python train.py --n_layer=16 --d_model=96 --n_head=3 --n_kv_head=1 --head_dim=32 --d_mlp=384 --vocab_size=8192 --activation="squared_relu" --norm="rmsnorm" --norm_place="pre" --norm_eps=1e-06 --positions="rope" --rope_base=1020.0 --rope_fraction=0.5 --qk_norm=true --attn_scale=0.193 --bias="none" --tie_embeddings=false --parallel_block=false --extras=["value embeddings", "an embedding shortcut", "weighted sums over earlier layers", "capped logits"] --init="normal" --init_std_qkv=0.0588 --init_std_o=0.0 --init_std_up=0.0588 --init_std_down=0.0 --optimizer="cautious_adamw" --lr=0.00186 --lr_mult_up=0.907 --beta1=0.95 --beta2=0.99 --lr_head=0.00801 --grad_clip=1.0 --warmup_steps=551 --schedule="wsd" --decay_fraction=0.84 --decay_shape="linear" --final_lr_fraction=0.1 --batch_tokens=[16384, 32768, 65536] --seq_len=256 --doc_mask=true --train_tokens=158300000 --steps=4288 --dataset="wikipedia_en"
Each number is 500 + 50 x the weight over its row's rms, rounded and kept within 0 to 999. Layers, rows and columns count from 0. Numbers have three digits each. The size before them is the row's rms in percent of the matrix's.

# down: layer 13 MLP down (transposed), 384x96, rms 0.0617, rows 177-356, columns 0-31
# up: layer 13 MLP up, 384x96, rms 0.063, rows 178-357, columns 0-31
down177 097:527418580486509438472475560498604500508395425505446457535502554507537541458530542520402385554504
up178 096:478522513441518503562484531577486450481601403415523391441463508476461389419533510422516591508427
down178 093:479433476497498491427479427665455470503433451530435549516497459450428528465543596475582443495536
up179 087:439515535502555556512459536582517522534528452459479472495465564558468451397508494455506488507503
down179 090:500519479491516369560373539489558479454426497501510487425481537501375453478545699513450548544504
up180 092:504420440578522412469531452512519475487508498577541436538426457526511506555546470528507485427607
down180 099:425566527418386525426496566564511533540514479523454652567556429501551503477510561478521511558436
up181 126:485422536522532496468546612597460502484593466474430522469413496573572517444440416444558493428522
down181 119:587536473476509488527484495486601544421615593546456493484455536576482526487474523445521531507481
up182 099:399434553481436479440626447522475484493552416456473444473454459576472473447423504476542503529531
down182 099:442426515434482503527549447494477448411560434439513400568482531456533493480376558479537493509487
up183 102:487445385563573474513394532460486445490482452378415503528533504499458462479438422529526489480432
down183 108:491434507566414443489451500496460509484430513510564565495414456453550367498556470573469425535483
up184 109:512473536586644470551483626475532433498505493488463490448536418495486415527449471473491480535467
down184 115:480470549578567504572456444462529565474521584452491579506481522551546477546427492550383460472402
up185 088:469527453442590467464504520519515446525486500554527536551550536461493475445550451508531499394457
down185 087:563452524520448521575529483501540442508498583629476535532455495490444509522554499530436553519523
up186 086:527525453562477491440491537533467504491463483418490498546472442545482512455463305521486455520457
down186 089:476616443483569533593511544518491577429482519520579514533497476540489461508549624498359487442581
up187 111:444520474545568509531606571524494551527490554473476537439517499471534493505484476574511510473478
down187 112:460503481493509522433530463470503609422499501484527501494561495427471470470496392515530496419481
up188 101:398459409496530396477463524526515499560523372567500466559496510444490397554453514517539447413544
down188 094:491489541461450432444525509529513516467484371421536468541529440548488387567448572464535495592507
up189 058:569503582508462617484460473466476550546463528485542512567553525487459613568508600491483463529528
down189 060:421461453491571574513569602548507450521553459478469473468371601507448551454492632536545492478480
up190 084:426453439412441394515475481451508519461550455404524470535436539498445448433560518509568486449583
down190 080:514565540585548503515484427495497403579499627600502450536519508481503527614396510554476571582444
up191 098:405506482600524536474541593528499445445466437472500581502553426512493448393467468435465530487528
down191 089:466573479436462656426532484646580528528509498509472452527433513433598444530531436472453475442542
up192 135:536509517443550415502532470471415419451437499493495423500450369512476446545439481554602490489549
down192 128:461442395566574543435444475558468559574519535440503511450545469418497417490548404490406512486510
up193 097:488489491458507503567587491526521461552479547487442499419516399487554410389505503505493458502513
down193 095:514465509487555547513571475569570428573516496478502537504472513555534497515585488533404472485642
up194 096:442585413520512544500577628492481442534432505512469443386474520513516549534513424510614469438468
down194 095:520522596557510469488446433553501476481609561539500465484484538480474544469472504582490569571503
up195 109:491472458437455518524460493525482500557435486560443494433468529511585459535478498550591543527472
down195 109:460481532496413554568486423431496513465518535578473453471474616515540575460535487544508467508450
up196 098:471457436431507533513506450508503407465486436456515477483546454463449380387577520468505535480542
down196 091:483455535490514512435516511520553484539610539501578519548541434504475445508503584525497571537424
up197 059:498522503429513543447470526565567535531515532567492569536494583475377507437509499534457609506497
down197 060:485516437541500489486520541528528524456482541459476448398357577481285444537459437450584487510465
up198 119:433571434515522527566545551505501477484577417506560434470416463511473419468566470526520491454497
down198 115:512471534588580562483454586497531454541506456524393441378455636511481499513573423522521551489494
up199 092:519500396447519396522521523464551505504450458526433428561471525456506499517490486536476535486481
down199 088:369456491473438575546501495482426485530478588534446541552528460521411523440452500498496441437566
up200 090:482430534497550488534454511492484573509509518449438515517456489539505488578477392476453498457458
down200 091:551524437518503447490587506425556481559459490461531520478509482576502529457435536466455444560549
up201 083:359589434515476544575494483426444475442529505535438425465494532586482494574569500479558524490493
down201 088:505541570584538569551479410393483523477517614559478518489513548417434561524512557610517515477509
up202 098:524446546559565478518455558440518447544493439427445584518580543557509494503505474426547533495471
down202 102:514437525484470435511459483388432523456486490499523524568518532575510538574440517521533485555443
up203 121:510483527512449428469560538500646541449614379473410550520459528554538506438426512498492492442449
down203 105:509490499454516511445526482619529451454439418584581485496439517506531602442483583508488575473462
up204 095:437485486417560514538503529544498464482486458476524579427460524571563471526447443405441579423515
down204 085:520579522436543721535486539602540474489495473509556503549523503462548466465542513516406450519505
up205 107:541539421497541461513536483479472503464459530560551418435486413650548528501543511576522502512434
down205 100:522436476483515527555504427566483523530541530501470584516505530556479542519526692416505481433473
up206 129:502490386553636467484521519551500515427453473554374476410563479515549434543421476558531542423415
down206 130:616535491495510556567476556568544494473477508518440513483545470520510495495616502516476523517560
up207 100:502499531547466496463549547508577450458630410545556494474471364503516498446501515444481500444503
down207 097:477488512543600495418542460477532575383462526517584505512484474524394545510473396451484457525477
up208 102:456500536550466462510502573537445513559529533523386367400506492452493501553442447541513512471496
down208 104:477523509477447393570467474538488493528440442469588571596509471527514463502534530519477481520561
up209 097:455545461430538452591577566558451446562470387472509514528452490514494489515568526457491495459455
down209 095:477503526464457506457543545509571477504486557490501524374467504459563482473525341464521492442502
up210 099:526479502494536434393493519536430464501594506489440559494468506476484504509424377564529438521479
down210 094:552548461484515450392449505511433510534561419493528563537517500546565451495488548486499446493493
up211 095:505452460436570470541456525462512506455527532441619351452530447560550461471482472544465506566539
down211 097:499488420442524480499518483558475429580451446430461568492518545508517486488537437556454548507420
up212 095:434460438412525471476487552566540466548560445497568466525494492547460406491587491499510561518474
down212 091:528534418491555546611573437432517574546555569472468505496551562590479529535468531513463504493464
up213 110:470538574603478432479561556510490448472446534568451453391509425514499512449491472497511516513577
down213 109:533514521407529503523515511520445525510470553572505523592507451525452486519414527446515433430513
up214 097:459526478481471389540400472582566465511534423474487570495590485475453441460593495609512520492522
down214 093:506453487370425521574635467449468456460434451541497458539519542529446574506436487488473548418502
up215 098:550537499595475489455676526484624447425486406424441539442495499554521464512570499496481480537490
down215 101:480441563505501501497400532568536431563410464416563535552537556536568517487453507548557600588475
up216 087:518484440423563450472524468476483549420519380547537453498493520453469436487558511526543533391477
down216 087:544487486581508556509482513446431528404533557481546542485481492516602441474546422540487438459520
up217 099:423476415437564554516535580550559530522476499416444394493454454527545524500488514478547537618445
down217 103:432527494515456471489591491461470460506505437526569511408464606400479557545467571436407565482603
up218 083:352451464576527460429520477415479502470478555543548485513415510505446458555454425563440458505483
down218 092:548486545402519493502486559487588466475505505450470457417527465487455518449554603518525568496494
up219 110:460411427566502465438481655466520511504544460538500431519416543465545493470525430479510513498528
down219 109:607577567535490513491597432499531555520581402530426495523508582545450532523526464442400509459504
up220 105:506406417529580450556475557517476547516438468426444510495481455556569513630441518506509496463496
down220 105:480502436524528422537425471426538550485479464453575598545544429488476446549415524452411515499532
up221 110:471536447465507512576450493561479518501462446514504398370451521534620529559588434396524555521447
down221 104:570534469451521466491435411531497600434583504446520457480529553532546575509477462484482527545548
up222 110:363474477534525438520529524451502462497470523380417479489478421554485534511437500541531493600457
down222 106:520468487503493447463605508556569585501460510533555514413462550514512472477523413520456520458502
up223 107:436467561493559477487501579478528439445538521531495440549436439533537491520487498519478440601541
down223 110:491420529488554520557473543536469479497472550557472484518454484500571514574623536542457478546592
up224 131:435477530552533503523565481532487434415555546536481507513455438526578424504508449507596535441507
down224 123:463565545474446427538534533486492546507551512430468403446406536604386519543502459520431431540534
up225 096:512325509543570467451495519577554439442468485535440397500582494546501566511503500503463486500505
down225 098:410480533451449577436459546574475547502515478443476444552446404500579446476480450516506543523575
up226 112:472415541494550460469451539470470502511586496555419506487532511552564403502538476419455461338512
down226 112:522505486507559546545502565572497397532487530467555411451461492477562557500515440479557472466501
up227 098:498497357486556444472457504471487449480509472525506478592479467534558467572442501449475509522471
down227 096:527481495335524413463489565485533501507552478473469552529553526470479552430536606534485476517509
up228 105:488550505612502530580593526515607458391545560471460498561491486531597476430543469533535516505502
down228 103:503558424514496481531436586488507510509448543538517519557458580457459489528481439578457625454524
up229 093:500483587509467452544570538496603525478477511438519564592500456452574449519460502511493467517439
down229 100:507565483424484436564498503548492571462505499460464485560494524495483590453457506602474468523470
up230 100:500501509606456458448512482533583482482482568440564491517436481498564472563621458436533440516462
down230 104:462438479532557454514461432370552534493435512465475554430548435428559490478508571417432507542448
up231 092:475508534399481508517549505507510547549630512428381495491427552536501492372496479468541425497519
down231 091:422568455499461484558472480493503468483388489518416504571480511503482428525460561546460406448601
up232 100:404480442456532453519503585434511429405457503549500457463469521481487496526460499565527618587541
down232 086:497459531484488438409499545479456421514466480543499535472432390621448487494575609476534479422539
up233 094:543465503553574503647471544584575495604511599485471462454485487586503516478501493539532459500486
down233 099:501587544549518424514540459426528572452488587561478517560550483552468531560502586510455500507498
up234 091:469502368504614461452561466580512493454546403449484476485477529602490477492518498437484552421394
down234 095:560418471526489533492491524588478563558598500449490502452550591501428393570518663519468559577516
up235 093:515537430501558451500473537566512452525500410431494517601537426462503509540517486453504435504466
down235 093:453546454537553464406462514485451478523527438489506487556539478514508484593491535471518422554600
up236 098:515517501432537486402429621508585560486582509501486444468475535475445491443513392600448479404578
down236 097:568504459511462518496577507483517479496504412555523565447545583381405596589449522427581475475446
up237 099:458559459532529468487507482525445538502501456398499387420392454560460392438524521496597447430517
down237 098:591509525495564418547414539556576460504477400513523557460483446481427409525508594559411505499475
up238 112:521499540481484519502471509511541443496499530456553507529400397491504481476538394439532526471405
down238 109:521624551547413459563510529530518489567443540556572609555507476433505452478553522495522591413593
up239 105:415546452578488514439475496516547404416548396547563564537460413562605500485504458447554496509381
down239 112:531588453592420539511522531516495435426569514592521541524505483430484527618341473496485423537537
up240 112:412404458414469459594580480525503553425498462438413462592493436521503407445429500514504506542419
down240 107:500544547536563469575569472454390416480494413559533457533546538434524491515487475507572472453435
up241 093:508433537509520476531438505552504552538538609498524548436526533469503492473476489525443589541461
down241 087:530492476567505501438502581627449508431509436445569489485465492353474392476482510523514548513545
up242 096:478475524492454491445542497470623492520586504502472593523459468584460494459500406523504511392490
down242 098:515445562481445414513429531503527457573422546463583526431557420469559445524487514523537557546515
up243 102:473438432460477481469512478493445477546536525491503411362505522533603413495507512492568423522451
down243 101:516438528458434531530401506404538443589490495530531517442492582573629441489461508521511511485531
up244 098:469518499412499375532495485521555372523427545520467533488484413469450450515455482566423489475552
down244 094:435545555469541417589404446435470485522460550484516507467499513532543487559470543576529443559478
up245 100:379555501488576471555510582461536499510555463400503493401444489604495326396528538587515419408547
down245 099:582612572466460530522475531488544487564497545425517497604457491592516419505487518575471391490490
up246 093:417430501548491430481438421572539520496488478439506473480540472503579503447503510480536592562389
down246 095:426468456480523452472442518537510551527437491486444478522433496520606499436480513555423565484461
up247 073:497477535551540491508534485490587409422506546424346509426389519566530438387539451417465528522461
down247 082:455514489384490528505470587522583564547498479563466530535544475530517497539494518568520612524541
up248 101:427516458514551496489521460528442477454476526474406461444453484481462485571464390444569518465402
down248 107:543487500467515605449552561514486357510488463540557559519474553474522524467552509565553480485495
up249 107:436534476432498519436530539543514507490485567486409428487468425450498557485535421490533488495489
down249 115:573479486416488588428427387463485538554443498477478538522479500517627422556457440595509487472506
up250 117:356500493507637400532502539458545524536475447468512554565487464560487542543453474612529508509503
down250 120:426487482470523557529379530458506554475374521469541515460520444595579462518495400568534593545475
up251 091:481463514463455504473570476551598524530581484504443561469515458525471525443486435432589544398440
down251 092:491460560475610468481482552494518457471523477450462479419563553523507477566490577475492493440468
up252 092:496538553543521474532571524474436518471528481561502414523572428514478494572563561511597545460521
down252 109:595494533520503461484422427529470488542548508442594487632430474437469525493497445556381525513561
up253 114:532463487555523530487465510505576462555581439584541605447401516566561411463537477410536486498528
down253 121:565459424494543432411539594509558533558496508495541526525467491562467521464575454404519553381465
up254 103:497542485416567500476554556591508503533464531460432532597446475483587510485511497441555577535600
down254 102:467522502532480564469479462551456503400563497515603528459533500438517520545521488464489432354488
up255 105:400485484507478422533530559470476474471477412404549469501433502609517428423515529527525478524465
down255 105:447503572461560492552530456466520527453533486420506534538526366595572395524533675459545534515531
up256 108:449388414444526388543493596500532513474482449461410488488465515475516394493516492502546576523548
down256 104:513499509462449432456489600517495460423527424551451548471507502514535405456494463473458509583541
up257 108:566448442562539501527530586468507516466525445487457443464518413545549420462522479487549568453470
down257 117:556542630522479484547459457550549506462520524506449443496533477547564447542518432524379521434498
up258 100:542531489519498442514552536512474425460487530503497526428425530507496458564514512412487588481467
down258 101:501501478577494472498490501547451613502467546502448461502541493478591447580451450551452537448511
up259 103:450542489506470491523508536513440606444473495421529489483554392530555486511499411551458469561447
down259 087:483591446422487477512485453605576522480576449425511454476477527499527471474497461502469455443461
up260 098:514427491468469517594595505497522473430514434511510509489515469409562533457500427521495545470459
down260 089:546490472532576483455493461590528484535580462483462383522501463517438523514458518457582546547495
up261 082:428475514503554454476531490444626530447501552520422480454459531522494559399398456452522388459485
down261 090:479503525464489567437411531442525577506522572480367492527439456506523567545515462476571414589599
up262 098:462491538588485465497595495463542408470439469525440580529474533485555537443556530612459431485443
down262 102:522590501550544598568433415417382516529485559483544439514557526561420378601464611507561574516560
up263 099:500430483520526445438551501587613459420466429520482478532486514528599505452581500544500509489455
down263 105:492626492538536468521435514327402465533524531612525528433528521479506541528476484523504412495534
up264 069:477524478464502484473500522487526508526487455560517494481543368480517559528538433571618497526480
down264 071:428420517480625522533471559558535420536523508537508461439407576507457522429473566504481526448529
up265 097:440463510511479400520606539515411441483567396501468546493516511497601491453445487537506525508527
down265 095:524531448453494601443438496501556535460475613507508459528514478491322485515515440427528492531417
up266 097:473490463537521484484477472621501413500496487551461507424521426501593542434533495542577458466466
down266 104:531605494469493532450525551515464500468436481461420554568461446537538542536500444504500506502632
up267 095:490525532410566366448417530496476522486470529465437541534459436499512376488533498468477492508537
down267 095:577524544503410556444528516508517485436481559469505480530485524420524540414538389498528546497521
up268 099:481562511517581475502511468481408475470471547487475490495407369566490497559549492516483558491483
down268 103:473496463529503507462563404547517531460467498547476590475524533494554499541612520508527512492455
up269 121:516569406458551402503504552552521574540553582487511475401465487565508524505470446512559562458545
down269 127:569486418513497483478529537481561536595540534529441490424506513500571501492476493538488570440553
up270 117:443548588554567457421498433592555445497516480512502446473449460504536418476568469444484562492516
down270 120:559549494510537411490485447494465520487497513540456391530549554489506431520505532576548546564473
up271 094:563418353492486404487447589466440570558532512446498545495451530435484450410486493495524515416532
down271 093:536409542512501442565555486458481544414480442502488492495468514460498578444529439488464461459522
up272 116:445438517425488435532480618491545426550522510434441539505576506478498484471568535516538564506552
down272 113:522463500527500497480496544535548477526470533445401449460464537526591613421499488484459347593461
up273 101:498544464476500525495541578432526502471510455526534539490457443489539470513467464437503483447427
down273 108:460470490507512599555525412571483496437512627470537524650483445444492514506480561525501485546462
up274 097:492491573483538501524513482545401490509612487554461478571468439537487501491545497566469613494572
down274 108:531554564589514525565383578497423470613560528555469547594517492438537544565403498550495427512521
up275 112:423473537544607484541568586525485535514497477513489468403537446563492580440522499517527493504495
down275 116:486510505460491464413545583411559508448516493540456422523498479480421498509490352493472517547532
up276 093:452432474525571481561563528474464530523578438584531424538452451507532560495490518453549513415565
down276 092:422537425504580410513457497482474548524466522592417587557503483548485563596535560429403558515574
up277 117:473473534533519498496456519595614538525535509516450511555390456564568461389417420422624584497514
down277 119:513453481542437478481479453534567459338489426479474447558476451581410502509513499535449499564534
up278 101:460588517580510513520506450564508388419452517557434439516488515480500525557556470430463474525411
down278 097:416526570539449514548548350433525483550414548588422507470496515490551510479544487494473487457512
up279 099:500528482521499431523430513506493505520670471570468472420489534487504461517555476469544619485517
down279 096:469491493470461539520502493406490511543506538465469519552579649533435613462448528469443438485501
up280 106:513488504467538407504528621473451489467493447510460479473454491449490413433559477500527586521455
down280 102:467429469373494498548472508463562456509542541555493469567445424537512510433448590433463469482546
up281 099:323532517516519457450465485484515453451547472457471488472545524537527478443564489513521409466575
down281 090:493464569515523514532594447519478457599484597479539458509435566550506564411500490521490531398432
up282 104:515483468535497374558516500539586475560515491549479489505459498502537527463552517550594485509542
down282 113:482537534528493456506476567438531566586518502507522539499491495472580516502445490621472550606440
up283 074:476512442577507397492551478482484565572467545513537379594460515425459429477541521564482476459471
down283 074:576449624442466499463564561537473509539477471489509525490584543485468505506521739479596482483473
up284 107:558429444526487472459501481644495514506527512443416514420439452537641454506516510484602529527510
down284 106:459398482484456463475493465510452531462465565608614556554427554497429537484572482548452439485470
up285 091:432384472525523516478478512490579547467552510422512525489499510489500473479500468452510552570414
down285 099:525476476542560475534543532524482389561501412501484471542445444526534488416466556587544453427521
up286 117:464527546447515502579505582514455540482518419546516474470415505479550398546527520464535454456518
down286 099:467613544503513711428468546503529486486513427471568493469471468454492433453457445472506534471515
up287 102:549407527590491538514551599527533515495493441500460510495465429540524506508556430463514476330523
down287 104:538548507405508534519502403563429507545513475409542447492532554545541513435512528474513547505396
up288 077:520515390445483536527526552464503483510533409475498444498551497560493469491518449454511600521448
down288 078:473555422496544537492554549506531423496473489554478547414439473534512438409517353555516478505538
up289 102:502467543516567544498593482527578404512568494486497438427505470453514518403557447555586492526387
down289 099:502636520486405428486449479543470588442528553517420568559487550540495531574510541474477504555489
up290 123:455460529507582428555483428556585570501462470572375528393472456561541431472471493534515552451548
down290 099:589499505473472450477530476565542578551512497468520559449503474371555469522497514463438459509484
up291 088:499484529518510433372490537542523513484456448512536501544386468599488496438569495574448501546455
down291 089:443447492472569385485446438441445450520489421504487456522493501531522447590484537481560470557476
up292 102:478473500472511472454561531474496427499465477519411398531512457483510470523557459458502431545410
down292 098:449531469489504431566442477569440561470477601461590503525488504509484489592475584522463486474515
up293 094:475498512494459527515616480502488509393518399370467473335484502446531483429440385545554549493516
down293 101:521466473476472499527449458547528471565487605447474493509583409486521542495548522422567599483518
up294 107:394428519532535513562455594509447447478532461458450520508516447453475414560403484543544474510440
down294 105:526504491530488513539507468388473462496517527500587529497500590487491487552428504544474492470484
up295 116:496500511500514437514383563570464413497438490557416439465452485516516511509598486517534474551468
down295 124:449522422527411494535501511476488460549538531539462472536494451576545651569477404513475391581497
up296 093:423477490421536467478507514492470384383499454532489500450493490424519494527529525607572483518507
down296 091:544491531484552476492461555523512551568476387572566533470476386586475508522496497424482545507504
up297 123:449425465457513509489513564572472475458489451444510522360366496518553487574506437578492443410455
down297 121:506474463531510514517595498546456480594415616511513533509441501488551440453465474554511590518422
up298 089:536566456520499525550500523495549482550437541598446556481475543411625571501522487553573527555500
down298 092:493458491516596464477491539506451503352575507417569516493507534552348475454528499458451522439534
up299 102:460483483436543417539479520523447424539469406525493396520479518424476510535440506444566512493548
down299 097:417510508536500455452537484548476459489395421491558519502478399535476426481530561439555461525502
up300 110:483515446444506359500557555566466519447569395423469509466426474540468399388456514548489475416462
down300 105:481521484474484424486448567489487452421453477463419453478496549532472449479498496524478491490616
up301 094:478448519503488540537530561510472465393484493505436433475550502529584490460510459505534567473424
down301 100:448480499460468535541474576471495564432489523504375446394580518479585501537546460585423507580477
up302 099:389545424500583439524487484523585479558488483599524474538552499518530497502540499480458439499582
down302 099:498442501538570462430501556548483464495504516483575471486543524501438489502513441491534512623457
up303 098:530567509535488460438641505486495546443477396464419450526447491571547435515533470497495533446390
down303 102:492471523391475481445500507581530484464456439342489496542487441539524457453522589452484515601491
up304 096:567379433528538507541632492508577451603472477472507454470577469536527546452485425530575429459447
down304 095:523533571450557482434428552506545443507536466553490497446524454447527555459562491535531477491506
up305 103:429495478565489466490574542546532442436533478500460438385458436458459547488571479488523538549504
down305 103:463467477473463482498529562454483546427502518508450504435550427579538503525593504411534516564519
up306 094:457554464473478530512491485543476489405496352454497516516467516523511513460467475486551544484502
down306 096:567522503489528526498527507522506515530517478507496437541582534494505566511522564489454462514488
up307 092:479513450531509518488616634588434451477461487428529481423416516507518483503526482475442498516454
down307 093:437497472440454547531529549398612541506518529513500467553486454516594558508528532498552487507461
up308 098:504433491509496481500575501485564635521516476524411523462461492545599493402441472447550520471519
down308 102:463458464543507500467481469482409530523481470527399578445508470497543542483421410488529440595503
up309 088:394466456569477489576574445451468452501485466404437494443440428510461525459439528471468495493473
down309 094:512533461451572513458456516506493505494540512542548532423443563409507537513352475535498518494505
up310 111:487512412494499442458423460630466539497569445509492418469461451503472484429503472505555545464605
down310 114:490549459490443534515461486487485501539403502530416565495501419621502465541579546543505449467569
up311 106:516503436399597542494465439511535406526514544509493434474481502538610476504540504447574494526440
down311 109:567569494458442557569414460452543552474510544453517454418501520504607468559455570518546534538540
up312 101:396485480499493462526479495531469480535509563577491536536481493477480437375583474569472482450390
down312 100:500487511562499474473452611565550469468586538524529500511469487486449507416419620529492546516532
up313 114:452464513556466520487515478559484465526557590489445483545493452473487471500568377533595593582499
down313 114:477519540525567493475515471455510521571411538479517567511586451536498425467500506550387399552585
up314 097:441552456544465397557582502458522420531453505531410463544466500516469395560531505471505378425481
down314 091:474552496452580490540527530543465529451519507605560565588487525559534512433558663479455634468518
up315 088:400525432548515495528473441511508551433528522378504436496446468547497414493512473451475494498409
down315 086:555447470552533653461578541489569395519548465441464468570420506450520569478520475507514446523518
up316 120:374372552469494505461490467485526447487471539473525483491445513553507509461464409472554541452457
down316 113:516513612510458508566488448511507432514492591497451486480532383516503525525447411433435511455481
up317 096:439522493532611507559467493466522488559485524469486476438443570526616514490458471532478508518456
down317 095:588554571460437476492588530511549438450539412466502508525509527523415504505457431527513479563447
up318 106:439470491556441465448456511478510530459597436504470464414393418486514424435485368496519503453543
down318 102:441456512490566578449549415509534529536528447637549525553597496547410469538540497471499517573560
up319 083:471527483507488486496532435593472417533474484606538502472501507529478404574495479405481448415503
down319 084:517526447543609614531467549449537540548530625534442473429493528493493434505495533527479509519549
up320 131:512394425478502532470493557460491479467519511493327477495494497502521502538492391408429604452550
down320 134:500549549539407539606496489406384476526514512503534523497522500539533524467504515371424584502560
up321 084:503498369515453472461658445457534455520495400457513537471473512503541516442483579504590581439531
down321 086:458426501560412544490427488448473428491571539576548529551484543540556464544443564553391626443532
up322 101:475448408478549539541475478550522556449556506484500539547437418473535487558520453411510551482372
down322 100:516478456488491466579372516539529515532465406544527536528442559482492443544431425494479438499578
up323 092:537461444509465472471579542521604544508497450425466575579389496486467414486511525552473541500350
down323 083:426504460426559454575521516485486493513593476626461436562533547520392437503490541381524530420566
up324 118:499516479566519518426548536434511407522480579602464369496507456589513528454419497527527496523497
down324 112:517531508486489487543485550520521513549484494609429463522552482532549527540473471608478542465454
up325 089:586423478516449511466467520530502512436450444324470392518488486545578434457531363524488594443382
down325 097:457563567530419573527447504518506479564623476514453501497435568635505552504529456469522451455511
up326 100:468529469453501510546491546500522466447484400508545533556384460609532462517516426408531504437483
down326 096:453598540521526731451477513481553449484469562477513480530445505450500443482436502478533439536523
up327 098:476498419441475490466428565458455456483578494494568546561418479499510463482442434503449561475487
down327 098:496451487469502633539520432426505432551462496537497449543454526421423488566413501576558468570488
up328 089:486434495545477414483469482550452486518554582511398583387473476491501378427473539517527463518482
down328 092:513542478465582525508544585553539534477519484469548478573428545436476459433464529543517491428511
up329 102:408422512535461513485559583523423548411478462385392510558518502490418501516580404518486429540453
down329 098:627565477445497503577516461474577427580474466566555484420508481515513605445434530438488571456498
up330 100:397521485510505468501466477504529445441453445413471487452539492674457418447527546559552549552568
down330 100:382523538469524493479495448457488531433500487486500456481536504555432429454489693523511511527546
up331 100:502428510424502428507580542548672554411498535486480470455491468543537523481542495492486450519459
down331 104:471554536506578442552480488550448514518451489559405562516507498565563432553483481552509393579458
up332 082:458540440466478400452466452521552482460522432444523427466508468487474426574523501417564412537479
down332 081:461483514432573492507409525539494448570487578447486442423402424507595441550489527594474550466510
up333 107:451512487515513554489507491554589543456560464504519524537467491455498484481536416465491490447463
down333 097:526401496516452491494576574523520607545490438507535450481482501500613597477434516495402476548506
up334 096:455568481595528463511593546496487479481503471473483494466507472516512492392538518491477480440369
down334 101:488450462633548495521558454422568443514469472485503509486507469477488612429507459570435501570512
up335 094:528429413531605558449626487581530399513547479526451505419495486574551480488530504546484479476514
down335 097:447471527534401496485609586549441477521478500512522525561471461513507708510467495461483477423538
up336 096:460529479469567485449500416667520480490525499529479529536502542528481440441661466514611536489490
down336 094:462525459574413597518576586462415458435489462473486628381481485504518574518493501473473436589490
up337 092:424433459431461527490542471459584514452548540532594488510512392529472508457456471438488544471455
down337 095:509597503511413538520458489545469552386479544525563449580551431517402519470432427527491502468476
up338 095:498450479485526521490489510466478549409520457407536516467404460543552492495504510421514522382410
down338 102:523420489449553740500571543490504426424514519534583516522406542479520495470527512487498479483456
up339 101:431459526522462526430563480453588472492561469427509585466486500437479534339517462425570553454482
down339 094:384575489507595645532517457497420524481459500554518430469510497462490462513589548511489540500541
up340 098:485611548504593480548521537444503510466534487472467512480509430557497488412525495526524464572463
down340 088:522461479543489465473600515516533498493578433511543397578447599511453541425504482520517519511453
up341 085:438578469474495391597494558498566467520505468474409497500513469515502488592493574490539563442529
down341 080:518477432522513555450505519473425522498446547465484599468438532544509513436511575494497481511530
up342 106:425494461527460516527501588545589510443477502442476453438551437502571485459563479367555450486491
down342 110:512535500467496568468499444450543401456451419539401525499507414561512525517414441469428487542549
up343 102:490544548417452463508469463512447458555528479486577450463495442642562485500483467498558545446540
down343 111:541535400628594507505507553404510497540423521504521628461575447526425528501488543577362517506537
up344 097:378525534571584506440494507507591482509573471445526410540506529513489453418501459498505636427576
down344 097:455513499542594526542454522543430570508501557472572487587546528495487484511459506536495464484514
up345 103:492446529508536531547464514472447488544512478476459543477542510478523333519486489461494524520522
down345 098:561474456426431463507465495457537537541479519517442574486548466482577475497530512582409461501436
up346 110:405455538528507512561474483526502493432599568496440548481424369500478431497542479506518576520460
down346 114:553534489530489411536474425522407600428472454586524498524446511460552454501441459478492553550547
up347 101:460439379525489482488438474440601505483535466466397475461482464446513414530498494517460470579492
down347 089:434446566514523455579609472474470475558589560519504524541532619552515527455456573493429525498552
up348 105:390596489537459407457601452456471500369438485536448399527425439516488476484541488521547529477519
down348 108:423420520510475426481474444473556500559491444392474487563479491481494504572432511557502457517448
up349 089:426558487523559514605450413450453438434478554503495535528504427538589543506500522456541481513520
down349 091:557497528485501493507463535526505569426516498484484463472499567410534420489552558455440508468557
up350 095:480494518459556448450515500461458615463541501486520452367487477518547460510483503492478490435558
down350 094:462559532442481444425402508476520489498441435529514484475421495546533518538502512525467443483563
up351 108:542492536472585507453525494441507522456458523521512523482464459526466442451550467381504455419415
down351 106:552428501463423569439541464400538523506485388519546514527421544454527561553510447534452562456520
up352 097:473490376498518485452565464470477429435444480517530497432540505616440437492582520539546505453521
down352 084:510443553528574518480496481544572550481509604504568503530441437497472526546424691555527558487569
up353 093:455496553574546440438516498577504570517426439489492511496406488497492490590574518448534490492513
down353 094:458539523446503581425425488548480419521532555474409463498545525511557511451496619524458514611570
up354 075:487493507430476419555546482519556488519473484491462519567582483455462421463489437597494524500449
down354 080:468560501510531467458478550534493421472524506580584503508478529470496443541526474456544534473488
up355 096:488474462431496507514625546555568521511579511453364489432438531591495510463474514397628454535515
down355 098:484509441445531563538565462505490540467540542631468524531407517507505488541345503496547430413562
up356 092:458436469429497543488483413500455516393544478461563513458472513450571554569432476521581567462488
down356 089:489546519417468671510462509521535518475522509506530513475384566420542641528493481506495438547496
up357 095:495405412514539472429445540504533528582498529549462499435488505518535547524527425539444546514502